Weights of a small transformer language model.
Architecture: learned positions, tied embeddings.
Training: a variant of Muon for these matrices, 820M tokens, 6259 steps.
Each number is 200 + 20 x the weight over its row's rms, rounded and kept within 0 to 999. Layers, rows and columns count from 0. The size before them is the row's rms in percent of the matrix's.

# layer 9 MLP up, 1280x320, rms 0.0832, rows 414-457, columns 240-319
102,177,215,209,217,206,191,223,167,204,212,211,220,175,233,163,178,240,204,196,218,243,232,172,206,177,178,170,211,206,195,169,211,205,184,185,208,218,215,200,206,211,230,198,195,209,222,195,195,191,164,193,201,191,184,209,218,236,197,214,203,175,198,231,204,167,176,187,181,216,216,220,171,207,215,223,163,175,199,189,222
110,208,189,199,190,203,187,184,182,170,204,248,203,194,208,191,213,208,202,220,200,209,216,204,226,217,212,215,190,195,223,195,221,181,215,180,201,191,162,206,222,213,208,179,210,204,213,178,209,178,170,229,214,143,175,209,184,173,194,187,223,199,162,190,198,203,238,244,213,183,193,209,214,180,201,217,179,187,202,226,189
105,185,200,191,202,189,202,209,219,205,201,202,160,217,209,199,174,201,208,256,205,183,219,252,216,204,201,206,195,197,193,218,192,193,214,190,170,198,210,193,226,220,210,205,174,219,225,239,240,164,206,179,215,182,177,223,201,214,176,202,195,176,225,275,169,212,194,210,223,170,209,176,199,233,206,191,208,212,192,197,196
097,211,199,207,179,212,196,192,195,175,209,180,222,203,174,236,227,187,176,219,182,230,182,243,203,195,212,181,211,228,176,243,181,202,202,192,211,199,221,177,168,228,199,211,210,188,204,164,208,223,200,229,245,232,197,196,208,209,229,224,214,217,208,180,198,163,190,225,176,158,222,177,199,213,198,191,170,181,162,189,195
102,207,162,198,143,193,185,154,215,212,184,222,201,195,203,213,241,215,198,208,179,233,226,211,179,163,189,231,207,208,197,196,197,193,248,226,204,201,184,214,205,191,233,213,185,222,225,205,210,200,253,206,200,174,203,157,208,184,193,192,181,197,173,242,171,199,189,182,194,169,229,214,186,195,162,190,204,189,196,192,225
093,161,196,207,222,179,188,172,194,205,176,184,207,215,213,175,231,212,197,166,186,210,208,181,192,212,188,222,197,178,212,201,206,201,206,197,188,206,188,166,204,202,192,193,198,189,200,226,181,202,210,173,138,167,218,203,182,244,205,189,218,201,216,208,233,222,224,189,171,184,168,187,178,186,177,172,177,225,187,210,210
103,203,198,199,192,198,215,188,203,193,205,164,194,205,212,213,184,204,196,175,179,180,171,193,195,216,195,215,207,173,203,196,178,204,215,240,187,187,222,208,225,221,189,209,233,194,171,222,210,210,181,181,188,236,210,222,193,200,194,231,207,202,201,177,174,189,184,188,168,185,216,208,204,200,188,203,205,186,180,228,195
104,222,192,171,199,187,212,209,202,193,218,201,194,189,193,216,218,227,176,200,208,223,202,198,198,214,177,206,226,144,227,219,180,232,213,209,189,201,200,201,195,213,238,210,214,232,215,210,215,156,176,194,195,205,202,196,197,165,218,236,187,185,197,221,233,218,214,181,176,172,193,221,206,229,213,227,198,221,182,193,167
090,181,178,232,184,167,192,226,217,168,214,181,198,185,215,229,230,238,221,176,183,179,209,211,197,170,227,186,192,172,201,201,203,232,187,212,228,196,195,221,162,229,203,197,193,213,205,232,214,220,198,216,161,208,203,228,199,233,220,199,137,159,212,176,210,190,197,194,188,197,174,209,197,180,210,205,172,197,200,201,222
099,177,212,197,194,210,200,208,230,196,204,194,180,190,209,197,204,221,246,203,222,175,249,189,196,212,194,220,175,184,185,199,175,211,196,201,214,239,187,186,178,196,197,231,231,226,173,223,210,202,175,188,170,181,197,219,214,181,193,242,202,191,193,190,209,192,199,200,174,241,197,204,212,208,210,181,240,206,231,215,154
093,191,198,201,226,201,190,188,191,245,189,208,199,196,205,182,183,186,183,196,213,176,197,209,192,170,218,196,188,170,256,188,212,204,174,212,197,210,206,198,175,162,196,189,199,200,222,210,238,206,175,177,215,190,236,169,180,231,224,193,213,189,200,221,199,208,215,172,232,195,224,205,190,230,187,211,192,202,179,180,183
106,201,212,181,188,216,205,204,168,186,198,230,215,193,208,211,220,206,187,232,191,221,206,228,185,183,209,162,203,198,225,177,216,202,198,199,169,226,194,206,167,192,182,202,215,179,171,196,199,181,192,231,205,202,202,203,191,220,183,218,187,210,181,173,199,174,199,183,253,221,193,204,198,198,217,175,213,193,210,205,218
095,195,183,171,204,193,203,183,196,193,208,211,235,195,217,216,199,178,191,184,138,222,221,221,178,216,240,176,202,189,229,225,176,204,179,198,190,207,205,220,206,198,217,218,242,215,190,215,190,175,159,203,218,197,202,195,205,254,220,217,176,220,202,201,213,194,197,187,224,145,194,247,176,232,227,183,212,216,219,187,208
099,230,205,215,199,221,233,230,196,235,164,206,192,190,177,193,195,196,189,195,185,183,231,210,218,196,194,188,197,181,165,202,175,197,209,186,217,209,174,223,189,184,201,213,174,214,217,202,188,233,219,207,167,212,182,177,209,206,184,184,226,236,221,262,208,179,180,199,198,213,208,184,176,186,234,209,227,218,199,189,213
106,219,199,225,182,192,189,182,158,241,221,196,211,187,182,214,224,186,208,202,199,203,199,196,179,223,188,225,182,182,172,215,195,193,199,192,216,174,208,181,176,236,200,198,216,195,210,190,190,225,166,220,193,180,174,188,192,154,190,222,197,231,205,181,212,232,208,215,223,225,205,206,197,180,206,207,182,234,196,215,176
092,200,218,194,242,199,243,215,186,243,198,198,209,198,205,193,192,173,222,208,220,211,210,174,176,202,190,210,215,189,198,203,192,211,197,170,230,188,192,234,184,201,191,216,208,200,193,192,181,205,177,252,212,205,180,239,188,166,201,167,206,201,215,208,185,188,221,214,183,224,221,189,208,206,178,186,210,156,199,203,186
097,212,195,206,191,187,192,230,203,189,232,193,225,186,226,179,180,205,182,205,220,178,193,218,230,212,213,174,223,207,196,219,181,178,208,207,189,182,219,194,185,195,205,222,174,182,218,163,186,205,214,227,187,242,220,199,204,224,208,185,180,184,207,217,202,177,230,204,190,208,202,195,200,210,201,252,211,206,165,209,190
105,217,234,197,238,177,199,197,173,209,173,181,210,200,182,204,220,205,174,212,199,206,208,201,181,219,183,229,227,206,209,208,184,165,189,218,206,210,205,190,236,186,237,204,181,198,213,237,217,185,195,165,201,183,227,216,215,232,189,214,196,248,191,252,205,193,163,176,208,189,218,203,195,213,174,189,219,205,207,220,202
102,193,190,201,231,190,178,207,200,205,181,197,215,235,197,189,173,185,191,202,183,217,198,216,191,185,225,174,190,223,190,179,203,199,187,187,158,227,197,227,220,169,215,210,200,191,188,180,193,218,210,213,204,209,208,197,182,207,179,194,186,191,154,258,223,197,186,196,210,189,172,197,192,191,196,191,228,210,212,184,216
113,192,182,174,208,210,172,207,179,203,205,198,191,215,211,204,189,200,196,221,247,227,173,197,200,194,171,209,197,212,190,166,211,198,232,181,213,179,206,187,235,218,196,212,166,189,164,190,170,214,190,225,185,183,203,200,186,198,181,213,205,212,171,199,163,217,206,198,227,215,173,208,187,165,185,201,229,178,171,209,195
108,192,192,173,173,199,164,201,209,193,189,179,220,185,172,223,192,174,237,207,203,163,208,233,230,199,173,155,205,184,201,195,206,228,185,219,217,170,186,218,165,194,209,194,192,199,189,188,204,165,201,214,217,211,219,216,203,219,226,210,210,199,198,251,208,245,187,193,173,187,245,182,195,200,162,204,214,225,220,192,229
100,204,169,182,201,197,221,181,186,223,217,189,217,147,206,241,171,184,182,178,205,193,192,198,193,204,202,215,206,214,199,241,140,200,196,209,216,184,211,173,202,208,191,212,215,205,198,226,209,216,205,204,197,217,188,182,164,178,206,201,179,188,227,210,210,172,218,198,190,236,187,197,219,226,221,225,211,190,180,239,229
102,202,175,205,145,204,197,197,162,234,208,199,191,197,173,225,215,221,150,176,217,212,177,187,236,207,235,169,213,195,220,166,234,218,195,213,194,186,179,214,195,195,219,221,164,208,210,202,210,186,192,191,201,215,202,200,182,180,199,167,194,154,228,233,194,181,219,240,196,212,211,207,179,214,169,205,242,243,180,220,191
101,189,197,232,169,192,179,196,142,187,197,197,205,218,196,176,205,154,207,198,200,197,190,168,245,201,226,170,199,207,223,179,200,186,196,199,167,192,174,204,205,188,176,240,195,181,222,234,207,204,201,181,193,188,171,229,174,220,180,197,183,174,221,253,170,198,183,197,211,182,209,204,193,217,212,165,219,180,212,233,170
097,198,180,192,189,214,190,185,174,223,179,198,202,189,197,199,203,218,225,199,205,220,199,216,172,191,170,204,179,197,208,193,192,219,180,190,206,170,208,213,173,182,172,182,207,219,209,203,234,194,213,212,218,218,192,242,206,220,208,201,205,207,211,179,192,177,196,210,195,240,182,191,208,201,177,156,190,217,195,217,161
102,182,190,167,184,217,192,227,178,194,195,164,207,233,230,216,203,194,195,193,204,203,186,208,237,201,221,219,210,147,235,205,215,192,240,181,219,221,195,225,206,201,197,215,219,212,194,222,198,177,210,207,214,192,195,152,196,175,204,215,227,198,220,197,210,207,184,208,190,180,237,193,195,212,199,224,225,199,208,171,163
103,194,212,217,256,200,208,197,211,188,202,180,206,170,220,215,242,210,195,197,208,199,238,195,235,206,185,220,236,230,190,206,216,191,187,221,222,230,181,208,225,191,146,205,171,197,220,211,234,210,190,200,179,208,208,196,238,224,182,205,201,214,218,172,224,186,162,185,197,213,189,188,194,191,181,205,215,148,186,221,189
095,210,174,207,179,184,223,183,171,245,186,213,204,194,206,216,200,222,200,189,206,212,171,228,216,170,204,186,210,203,238,206,215,189,188,182,187,198,197,201,205,209,187,176,192,178,195,212,198,188,191,205,231,218,190,195,181,185,179,196,182,206,182,198,225,203,241,209,226,221,249,168,199,252,216,154,198,198,178,249,194
101,202,210,228,182,211,181,201,212,204,181,205,199,208,182,188,197,202,221,175,193,155,200,189,215,228,220,176,224,229,223,200,200,199,181,219,169,224,190,185,219,217,188,160,209,190,193,225,181,169,217,154,198,218,171,211,200,190,224,222,175,182,188,208,199,222,200,181,236,165,216,217,225,197,209,219,164,210,198,218,191
102,181,236,175,227,201,210,200,187,198,184,242,204,164,214,179,255,172,166,190,167,203,226,208,207,181,183,182,162,223,179,192,210,204,210,230,216,241,181,202,219,170,189,197,226,237,192,217,185,186,182,206,170,168,226,211,198,193,192,198,204,179,198,190,181,231,200,160,238,174,235,195,194,251,182,181,187,208,212,226,147
109,204,200,182,213,183,187,183,211,195,181,118,205,192,197,205,200,185,214,195,192,179,223,204,196,155,183,198,230,195,227,203,196,198,230,187,171,217,199,218,184,209,220,213,231,196,226,200,193,168,193,213,201,188,192,198,224,219,218,222,181,224,194,244,197,193,205,186,223,191,212,263,202,212,176,198,228,191,205,228,211
104,205,179,188,191,235,210,225,204,219,181,202,177,175,232,178,200,170,201,179,233,247,192,212,185,214,222,206,195,227,196,226,199,216,208,213,180,221,228,232,212,174,184,210,179,210,220,208,195,228,171,206,199,194,196,217,207,179,197,182,197,227,192,208,144,212,214,195,211,182,225,159,209,199,183,218,226,218,180,209,165
102,194,230,214,172,221,209,204,224,199,203,167,219,209,203,222,196,177,189,227,226,216,189,188,162,191,195,195,223,188,197,229,216,202,214,210,177,217,201,215,170,173,237,178,227,206,183,200,217,202,229,205,187,186,214,194,198,151,183,175,171,185,175,185,178,184,187,223,243,185,218,178,232,223,235,228,198,200,221,201,217
106,174,188,166,202,196,179,185,168,198,182,208,194,231,194,225,214,220,186,214,205,226,171,222,203,215,207,201,221,206,212,251,177,231,171,202,229,211,174,174,190,195,212,184,179,165,215,211,213,207,203,194,157,212,194,200,222,200,220,164,229,190,163,162,206,214,221,227,165,216,193,188,214,185,218,191,168,220,192,199,145
098,230,206,165,194,179,197,181,162,234,215,181,224,217,173,225,184,178,196,208,214,223,196,227,198,164,238,214,198,186,197,229,210,170,248,170,181,201,210,160,198,198,225,178,210,172,207,209,218,217,210,204,195,241,199,206,217,211,174,183,196,208,152,191,214,192,180,166,215,175,211,193,204,188,205,213,194,145,144,238,197
094,226,183,215,168,225,191,151,226,192,189,191,197,191,160,209,185,190,174,229,209,211,171,194,212,171,230,200,205,201,183,232,156,201,204,225,214,220,230,224,170,217,203,230,213,201,230,224,213,226,231,192,195,176,197,188,218,218,213,173,186,208,230,170,201,233,178,202,171,223,215,205,157,183,187,212,224,221,213,189,205
108,203,185,199,227,197,175,209,208,173,200,202,177,226,205,194,235,204,207,163,190,206,215,206,217,186,187,215,204,227,193,169,188,219,235,198,208,211,201,205,211,216,235,181,183,171,210,194,196,212,186,231,161,196,212,142,235,172,203,210,165,217,178,207,217,170,163,169,233,200,194,219,195,213,180,209,180,170,233,194,202
098,189,205,227,222,178,187,187,188,199,228,230,207,184,191,193,171,202,190,206,208,198,192,154,170,234,187,196,192,207,208,232,199,228,204,241,156,197,184,201,178,191,204,228,172,191,195,212,208,211,193,171,208,136,196,178,181,219,195,193,202,242,208,222,202,219,198,203,207,183,162,212,215,206,206,218,195,213,201,180,212
100,162,157,197,196,196,223,195,188,201,202,224,187,178,166,212,212,199,211,215,188,184,199,203,190,186,192,199,206,200,150,205,169,201,203,203,214,212,190,212,220,207,185,181,193,189,183,205,196,202,214,177,184,162,178,175,205,266,195,206,198,210,154,200,227,201,221,211,184,183,220,197,229,196,174,160,199,178,154,211,208
105,153,206,210,180,240,238,196,198,173,197,196,181,164,200,214,205,169,212,220,215,210,226,188,199,256,173,216,217,220,207,200,171,189,162,194,156,225,189,219,211,159,228,197,213,212,222,187,209,213,212,165,195,188,205,182,198,181,174,190,181,201,199,204,194,216,192,225,215,227,197,175,193,192,200,219,169,216,214,190,175
105,219,225,205,198,236,186,187,208,164,182,186,212,242,207,199,202,200,185,195,219,180,219,214,205,201,163,157,201,210,213,193,220,230,202,226,217,153,196,219,181,218,218,180,209,189,221,197,184,216,176,230,165,176,193,197,213,182,211,183,206,234,190,205,194,198,200,218,240,182,207,196,176,201,195,178,149,151,179,209,262
097,197,209,183,177,234,199,185,195,197,202,221,205,189,191,203,206,188,171,191,234,223,189,230,182,198,170,127,197,184,196,172,251,217,208,197,184,233,191,166,198,180,203,199,192,209,172,202,217,207,202,173,207,224,206,191,178,176,193,184,227,181,180,231,189,210,192,182,210,217,180,175,191,176,170,233,220,203,189,214,210
100,195,228,221,212,178,179,177,217,228,201,215,205,190,201,200,206,215,191,207,196,170,206,185,218,245,236,178,230,209,184,225,220,197,216,172,198,192,218,153,173,214,164,167,204,191,213,211,211,217,235,187,205,187,187,189,219,196,200,177,233,244,202,193,187,195,193,185,206,150,203,170,174,215,205,191,207,198,199,222,154
104,195,215,231,194,230,216,179,178,214,191,219,200,228,209,202,183,175,187,222,189,197,215,203,179,262,194,188,178,204,204,169,187,201,214,198,206,224,183,168,215,195,206,169,159,207,201,180,195,175,204,191,245,218,162,221,219,178,193,223,215,220,184,247,206,206,151,203,212,176,237,198,219,225,190,207,218,210,202,185,221
# layer 9 MLP down (transposed), 1280x320, rms 0.0397, rows 414-457, columns 240-319
091,196,187,176,186,205,193,171,207,197,207,208,186,186,195,196,218,183,211,257,203,210,196,175,251,207,181,194,179,233,224,191,185,218,194,203,207,198,218,213,187,172,183,193,210,190,209,207,195,180,216,203,208,198,217,195,225,209,184,183,179,214,200,226,218,192,194,207,185,200,196,164,193,209,171,192,187,203,230,242,199
121,214,192,177,233,197,206,190,188,192,151,203,173,222,214,151,189,222,222,208,217,201,196,234,189,174,196,217,168,219,167,213,204,218,243,178,210,207,231,184,235,193,216,193,211,209,217,223,168,213,166,209,213,213,213,218,194,199,208,192,244,215,211,197,185,220,192,143,252,214,189,173,222,229,224,215,219,200,206,207,231
102,206,192,204,192,212,180,183,214,178,163,194,190,191,241,208,180,209,189,194,166,179,198,191,212,251,179,183,194,194,219,178,217,197,187,213,188,206,209,212,210,211,176,262,184,165,180,203,206,213,227,230,223,258,208,206,188,220,223,200,211,191,218,228,217,210,217,215,200,185,250,180,218,231,199,175,199,193,193,190,178
098,208,194,188,196,184,215,235,199,216,191,176,188,233,183,192,203,195,186,201,217,210,236,207,202,211,191,202,213,175,201,183,249,207,207,241,173,208,181,211,193,224,234,186,240,172,179,194,213,202,183,187,221,174,234,225,203,168,179,184,182,196,209,220,187,215,202,205,221,219,189,214,170,201,189,171,208,211,201,193,220
108,227,192,205,192,195,167,224,204,207,193,163,201,207,171,180,193,202,205,232,190,211,212,190,193,183,165,189,229,219,223,209,193,190,196,212,196,195,189,206,213,214,209,208,214,180,201,239,196,229,172,198,199,183,217,212,220,207,215,222,182,221,185,236,221,243,171,209,235,202,216,220,206,198,195,209,210,214,215,187,182
092,195,196,186,176,204,188,234,182,193,234,210,181,195,217,199,170,196,193,211,216,178,201,210,206,186,198,206,197,209,150,197,150,223,189,206,183,187,219,203,189,202,214,199,206,196,191,168,190,185,214,218,218,217,191,215,203,181,187,209,199,211,213,190,174,219,216,184,199,226,210,185,219,158,214,183,221,191,204,173,211
109,178,150,178,198,156,209,193,196,201,183,214,252,172,189,189,194,191,185,179,189,210,211,213,219,198,176,225,207,198,196,180,232,221,214,228,193,201,207,192,203,191,192,187,242,201,211,195,208,203,207,216,223,179,243,194,210,174,214,222,164,200,176,170,177,172,197,209,174,177,208,209,213,184,203,162,204,207,178,201,174
103,208,222,186,175,235,189,193,213,198,215,189,210,200,232,192,240,179,201,219,208,201,242,177,217,194,210,195,196,185,188,196,166,171,195,212,198,205,208,217,208,211,197,241,192,169,210,183,206,217,188,214,197,214,201,255,136,195,190,158,225,177,210,193,211,182,183,189,264,187,207,216,173,209,175,175,205,220,220,254,204
092,189,224,177,183,201,192,201,200,238,164,200,203,182,213,202,165,224,160,228,219,179,208,219,171,177,213,139,173,199,239,194,222,215,193,180,205,186,210,152,189,193,159,218,220,179,207,206,192,193,195,201,190,175,194,187,180,171,200,197,196,219,181,192,189,216,181,219,214,212,219,197,199,232,168,186,219,209,195,149,224
094,230,207,237,166,199,228,219,232,176,219,227,198,214,186,178,201,216,190,181,170,199,205,207,195,211,171,202,221,188,220,201,195,228,194,177,197,216,204,206,158,185,168,219,219,214,204,212,193,258,177,199,182,185,203,177,202,165,190,224,170,206,223,238,163,192,199,176,202,205,204,197,201,203,181,190,220,228,181,220,225
090,205,197,223,193,212,164,205,195,203,187,176,219,187,172,201,211,181,211,210,229,183,215,203,222,187,200,195,207,228,197,203,224,209,225,193,213,192,174,225,172,188,197,225,172,210,205,146,224,206,146,215,186,166,200,187,212,175,218,192,170,199,181,179,187,200,247,213,222,242,190,238,220,179,176,166,223,183,208,208,200
104,192,199,186,174,226,212,227,160,240,235,223,206,207,168,209,203,225,169,186,180,191,227,197,177,181,220,196,179,155,178,205,227,213,213,162,208,177,233,209,243,209,214,212,180,205,189,164,198,196,187,210,198,163,198,210,184,207,215,245,183,171,165,166,210,212,191,184,213,195,206,181,200,190,183,199,191,190,227,188,187
092,221,179,176,185,186,177,196,177,218,175,211,196,208,186,205,192,238,220,188,221,170,197,219,216,224,161,176,236,194,190,231,197,186,209,202,219,196,184,190,224,205,209,219,178,192,211,206,203,240,242,205,226,189,212,231,213,206,168,213,242,199,172,207,196,210,234,203,171,206,183,210,180,192,214,206,192,194,193,233,175
094,199,208,227,221,209,190,167,212,215,215,208,189,200,247,192,208,208,194,231,205,204,246,167,213,196,196,180,195,197,195,199,193,181,179,231,237,206,204,214,207,202,211,195,204,162,220,212,184,191,212,192,181,210,155,193,159,195,168,220,202,167,190,193,233,210,196,192,218,164,166,200,188,224,180,238,175,212,229,193,180
107,168,180,186,194,189,214,186,215,189,207,207,205,202,202,193,214,179,188,223,173,193,161,192,204,193,165,214,193,219,185,179,180,169,190,160,251,178,219,208,214,217,198,152,225,237,235,189,188,203,191,230,186,213,171,202,177,210,203,199,198,173,197,239,201,176,197,235,155,204,208,183,178,218,192,162,209,215,212,210,207
087,196,200,199,208,202,199,213,183,179,211,246,209,214,196,203,214,226,206,198,189,208,223,198,233,222,192,205,197,184,220,191,228,241,198,208,214,171,178,201,173,187,195,218,198,200,211,213,213,215,204,193,213,237,206,191,182,205,195,222,201,214,222,187,170,236,166,192,195,208,231,204,176,207,179,215,211,198,211,160,207
092,185,224,199,180,181,182,195,212,205,182,197,205,195,160,216,233,204,213,201,181,206,168,173,204,179,200,225,203,208,205,197,171,186,193,197,198,211,198,208,243,220,176,202,229,216,198,199,220,195,211,199,196,183,201,194,212,202,188,229,254,195,191,189,188,214,206,194,216,160,210,219,167,174,186,166,194,188,169,195,210
107,189,194,223,205,169,178,186,221,194,177,184,184,204,182,220,177,196,177,231,183,211,158,203,148,212,187,191,194,212,192,185,211,202,174,177,178,231,194,181,210,191,199,203,197,218,215,201,241,204,191,144,195,223,165,187,206,208,223,208,187,184,173,216,212,223,197,224,176,209,194,227,167,186,200,186,174,190,216,201,227
105,225,191,203,204,186,260,177,222,178,222,192,222,214,221,192,215,182,194,203,219,252,206,236,235,165,210,224,231,202,209,218,207,195,196,171,197,198,181,220,198,221,180,152,188,207,206,197,191,181,206,190,181,200,161,225,192,204,231,192,158,204,208,178,182,202,211,199,177,218,226,220,231,191,207,180,212,198,196,196,177
119,202,204,208,198,199,194,215,217,250,183,207,237,211,212,200,189,201,177,193,162,198,212,191,187,205,163,180,191,174,192,147,219,171,221,199,198,205,192,200,247,179,178,198,189,247,185,182,190,167,218,237,179,169,196,203,206,193,212,194,209,206,234,198,190,228,211,218,218,181,211,211,169,196,195,198,179,203,193,210,228
109,199,171,207,210,158,217,208,141,194,218,198,189,208,216,207,212,193,176,201,206,195,203,218,196,191,233,186,186,194,208,178,242,191,199,183,234,213,189,201,173,176,195,163,236,194,173,145,165,255,186,191,217,223,194,213,181,206,200,218,204,191,232,225,229,207,193,202,195,250,190,195,189,227,194,182,195,223,193,222,216
105,200,226,209,208,184,191,226,198,207,224,207,187,204,194,208,216,189,173,243,211,182,195,218,209,210,199,209,214,215,207,193,213,229,202,200,197,231,191,206,217,177,235,242,181,199,204,174,239,216,195,178,203,216,224,220,194,211,193,157,182,220,168,225,178,216,206,180,224,217,203,220,193,199,204,182,194,187,200,215,162
104,177,196,184,218,225,228,204,223,180,215,206,227,208,215,207,204,179,210,183,211,222,211,176,202,165,247,187,190,217,171,183,213,188,185,187,218,199,169,185,206,223,208,198,178,193,187,180,203,204,194,210,199,187,201,249,219,186,260,212,191,190,177,198,197,225,192,213,178,198,196,181,144,201,221,184,198,186,214,187,202
096,224,201,190,173,198,216,183,227,179,209,201,210,166,218,204,187,195,194,204,221,230,212,203,166,192,180,243,207,244,182,234,217,216,184,176,245,180,222,191,258,184,185,192,212,203,202,204,196,196,174,201,212,241,195,175,199,202,231,232,176,202,179,175,197,191,220,209,204,204,217,190,211,178,189,168,201,200,180,219,233
097,203,201,181,217,186,215,201,199,185,191,224,183,204,162,196,194,191,194,216,206,197,195,191,202,192,202,208,208,208,197,188,212,184,245,197,188,246,198,174,211,228,200,179,170,187,217,191,169,223,207,178,203,196,205,172,218,250,195,220,229,173,204,205,208,231,177,215,174,195,209,222,194,192,190,209,184,184,244,213,193
109,166,179,249,210,179,224,184,210,189,200,182,191,230,209,185,198,188,207,215,205,195,172,236,196,209,221,200,186,240,201,221,180,221,198,198,203,190,202,181,227,197,191,223,203,183,213,187,175,207,226,224,212,160,205,229,245,226,185,223,219,192,218,227,222,207,206,232,210,181,196,199,160,202,224,183,170,167,238,194,201
111,207,195,170,189,194,168,230,211,223,190,198,200,220,177,214,212,241,184,196,192,221,176,193,173,200,219,209,188,168,224,212,224,235,170,169,194,230,181,183,193,184,203,238,234,219,207,222,179,174,222,135,213,186,207,177,176,189,175,186,202,214,186,220,202,180,196,201,195,185,234,203,200,214,225,188,207,244,188,162,213
092,201,211,193,198,202,215,210,205,163,194,183,214,188,167,204,165,190,191,226,202,162,204,182,227,233,211,214,214,234,182,229,198,203,189,181,196,210,183,224,182,205,206,210,189,195,233,211,206,201,172,240,172,209,216,203,216,216,220,232,193,190,202,195,191,157,167,195,222,232,195,179,143,196,204,182,186,206,216,226,199
094,194,180,198,235,168,176,215,184,216,228,201,224,205,222,194,196,234,211,235,239,234,178,176,196,198,162,197,169,169,186,214,194,204,192,193,231,202,216,192,196,248,191,223,212,146,191,208,186,176,182,233,177,206,232,199,211,205,177,188,191,221,217,203,182,215,191,198,196,192,185,198,194,198,192,149,194,209,191,190,200
093,205,172,196,175,187,224,223,243,187,185,155,202,180,168,210,164,221,191,191,192,202,212,187,162,194,221,182,197,174,181,187,177,200,170,184,192,207,171,191,191,194,189,197,203,232,178,189,201,181,196,173,186,201,216,210,191,180,197,201,197,225,243,218,248,233,191,166,213,211,172,158,216,214,201,203,206,195,201,214,223
123,172,236,233,220,206,210,181,206,180,186,180,154,170,173,256,202,196,169,213,181,195,216,195,197,184,180,159,194,186,188,198,243,228,177,194,226,183,198,210,205,196,210,222,194,183,217,199,184,214,200,198,200,210,168,224,200,188,185,237,156,200,202,231,186,185,184,188,201,178,204,224,167,214,200,202,193,176,188,189,204
097,168,200,221,197,220,194,167,176,189,175,214,220,188,163,226,209,237,201,199,181,219,168,173,212,195,201,227,198,178,182,202,223,227,155,199,188,182,202,219,223,199,199,152,211,196,182,214,196,226,200,171,209,238,185,204,217,198,208,219,199,199,198,201,190,207,179,212,196,263,202,172,191,211,178,204,200,173,215,182,202
103,218,227,204,182,192,207,208,193,245,208,184,208,194,199,203,211,196,195,181,168,184,206,193,195,195,226,208,182,158,197,182,204,177,237,189,204,177,202,207,182,220,182,176,211,201,200,201,185,226,169,189,192,165,231,228,173,181,199,174,212,215,195,175,202,215,199,219,209,212,180,192,198,224,181,205,198,236,191,184,203
097,196,202,234,201,189,220,226,170,208,184,219,156,224,237,189,144,229,209,168,215,217,168,213,183,168,189,201,194,172,182,235,212,189,242,197,183,180,211,188,238,248,164,216,177,204,183,215,193,209,180,203,206,209,193,196,216,206,225,195,224,214,168,179,190,188,201,169,184,206,195,215,210,209,238,231,224,184,192,200,244
093,189,216,222,219,238,235,190,232,164,191,230,197,196,217,203,185,182,209,240,217,210,229,171,204,206,170,223,194,199,207,203,197,241,161,195,209,199,196,212,189,217,182,185,220,176,222,192,197,206,213,207,222,176,206,220,190,190,229,210,112,187,204,211,176,222,181,229,223,207,137,208,179,195,201,203,193,241,235,175,217
099,203,250,201,236,195,189,214,190,210,214,186,199,220,210,211,172,217,203,168,186,201,222,160,234,211,191,178,179,186,210,189,227,202,205,190,207,231,178,210,193,190,231,181,237,210,197,194,198,171,222,201,171,182,193,205,184,174,191,200,180,212,208,196,179,188,232,172,182,173,222,200,188,214,184,183,234,219,157,191,177
112,201,191,243,199,163,217,169,228,226,155,189,193,196,187,198,180,188,190,193,204,215,214,190,202,170,212,217,192,198,199,188,173,220,231,219,242,190,224,203,206,200,185,177,180,215,200,183,164,232,169,211,208,231,201,186,200,160,200,209,194,193,212,221,178,179,197,172,199,197,204,170,192,200,197,208,198,209,205,198,207
096,162,204,202,230,213,172,219,156,170,191,171,215,183,193,179,224,219,188,193,209,227,221,168,221,142,223,190,203,204,182,220,214,239,189,239,209,195,198,183,219,188,229,221,227,202,227,184,213,184,196,215,187,247,212,162,186,224,207,209,222,206,189,204,196,246,212,178,194,237,236,199,194,185,216,229,200,147,212,207,194
101,182,212,178,219,202,214,220,232,208,219,179,208,175,203,190,210,252,195,167,174,219,244,223,198,192,169,183,191,167,178,222,198,216,228,188,202,165,195,170,177,184,174,210,195,157,180,213,212,239,169,231,192,203,196,202,172,200,185,178,219,201,222,205,196,195,228,218,198,182,181,183,194,176,213,228,199,222,233,197,205
103,185,176,204,215,209,203,192,194,182,170,198,197,204,179,195,190,191,219,206,188,190,221,207,210,206,225,165,204,194,159,210,205,205,192,200,196,208,214,184,226,182,262,201,151,230,191,222,221,188,195,226,179,128,195,174,204,212,178,210,233,202,200,186,208,212,207,183,166,218,137,147,200,173,187,175,181,190,216,175,208
101,203,189,203,205,182,229,203,209,183,165,175,190,209,224,225,192,192,198,203,206,236,208,185,198,186,198,214,217,196,214,207,190,165,160,175,199,212,189,198,188,195,181,189,180,227,229,241,195,193,195,207,212,227,207,167,248,210,181,193,171,160,203,221,165,223,199,231,211,183,207,204,159,198,227,159,191,203,200,190,193
090,194,217,210,229,213,183,171,189,189,230,215,168,198,196,200,199,188,233,219,210,193,231,242,187,229,195,232,189,186,160,211,198,195,185,206,208,210,177,221,198,164,205,197,222,193,228,178,238,241,214,249,195,186,212,219,149,196,184,173,219,217,211,182,163,206,194,205,205,221,189,192,171,232,208,192,212,217,200,171,236
107,194,175,233,197,196,207,190,192,173,182,212,228,198,188,197,172,232,212,177,206,211,206,202,199,182,187,165,206,168,173,211,189,177,161,230,223,189,172,206,193,213,210,191,235,191,200,168,240,192,195,233,189,201,233,203,201,195,173,169,262,205,253,203,224,209,169,211,192,237,225,186,205,197,193,191,209,191,200,199,219
101,189,247,202,203,183,204,215,190,208,180,219,210,178,178,192,192,200,195,193,232,215,229,212,207,192,185,177,214,177,239,213,231,237,195,203,193,197,226,209,183,219,175,179,234,211,209,199,220,197,222,159,212,210,196,183,203,211,248,200,202,178,192,191,176,180,189,195,214,246,172,218,193,201,200,222,169,194,167,194,190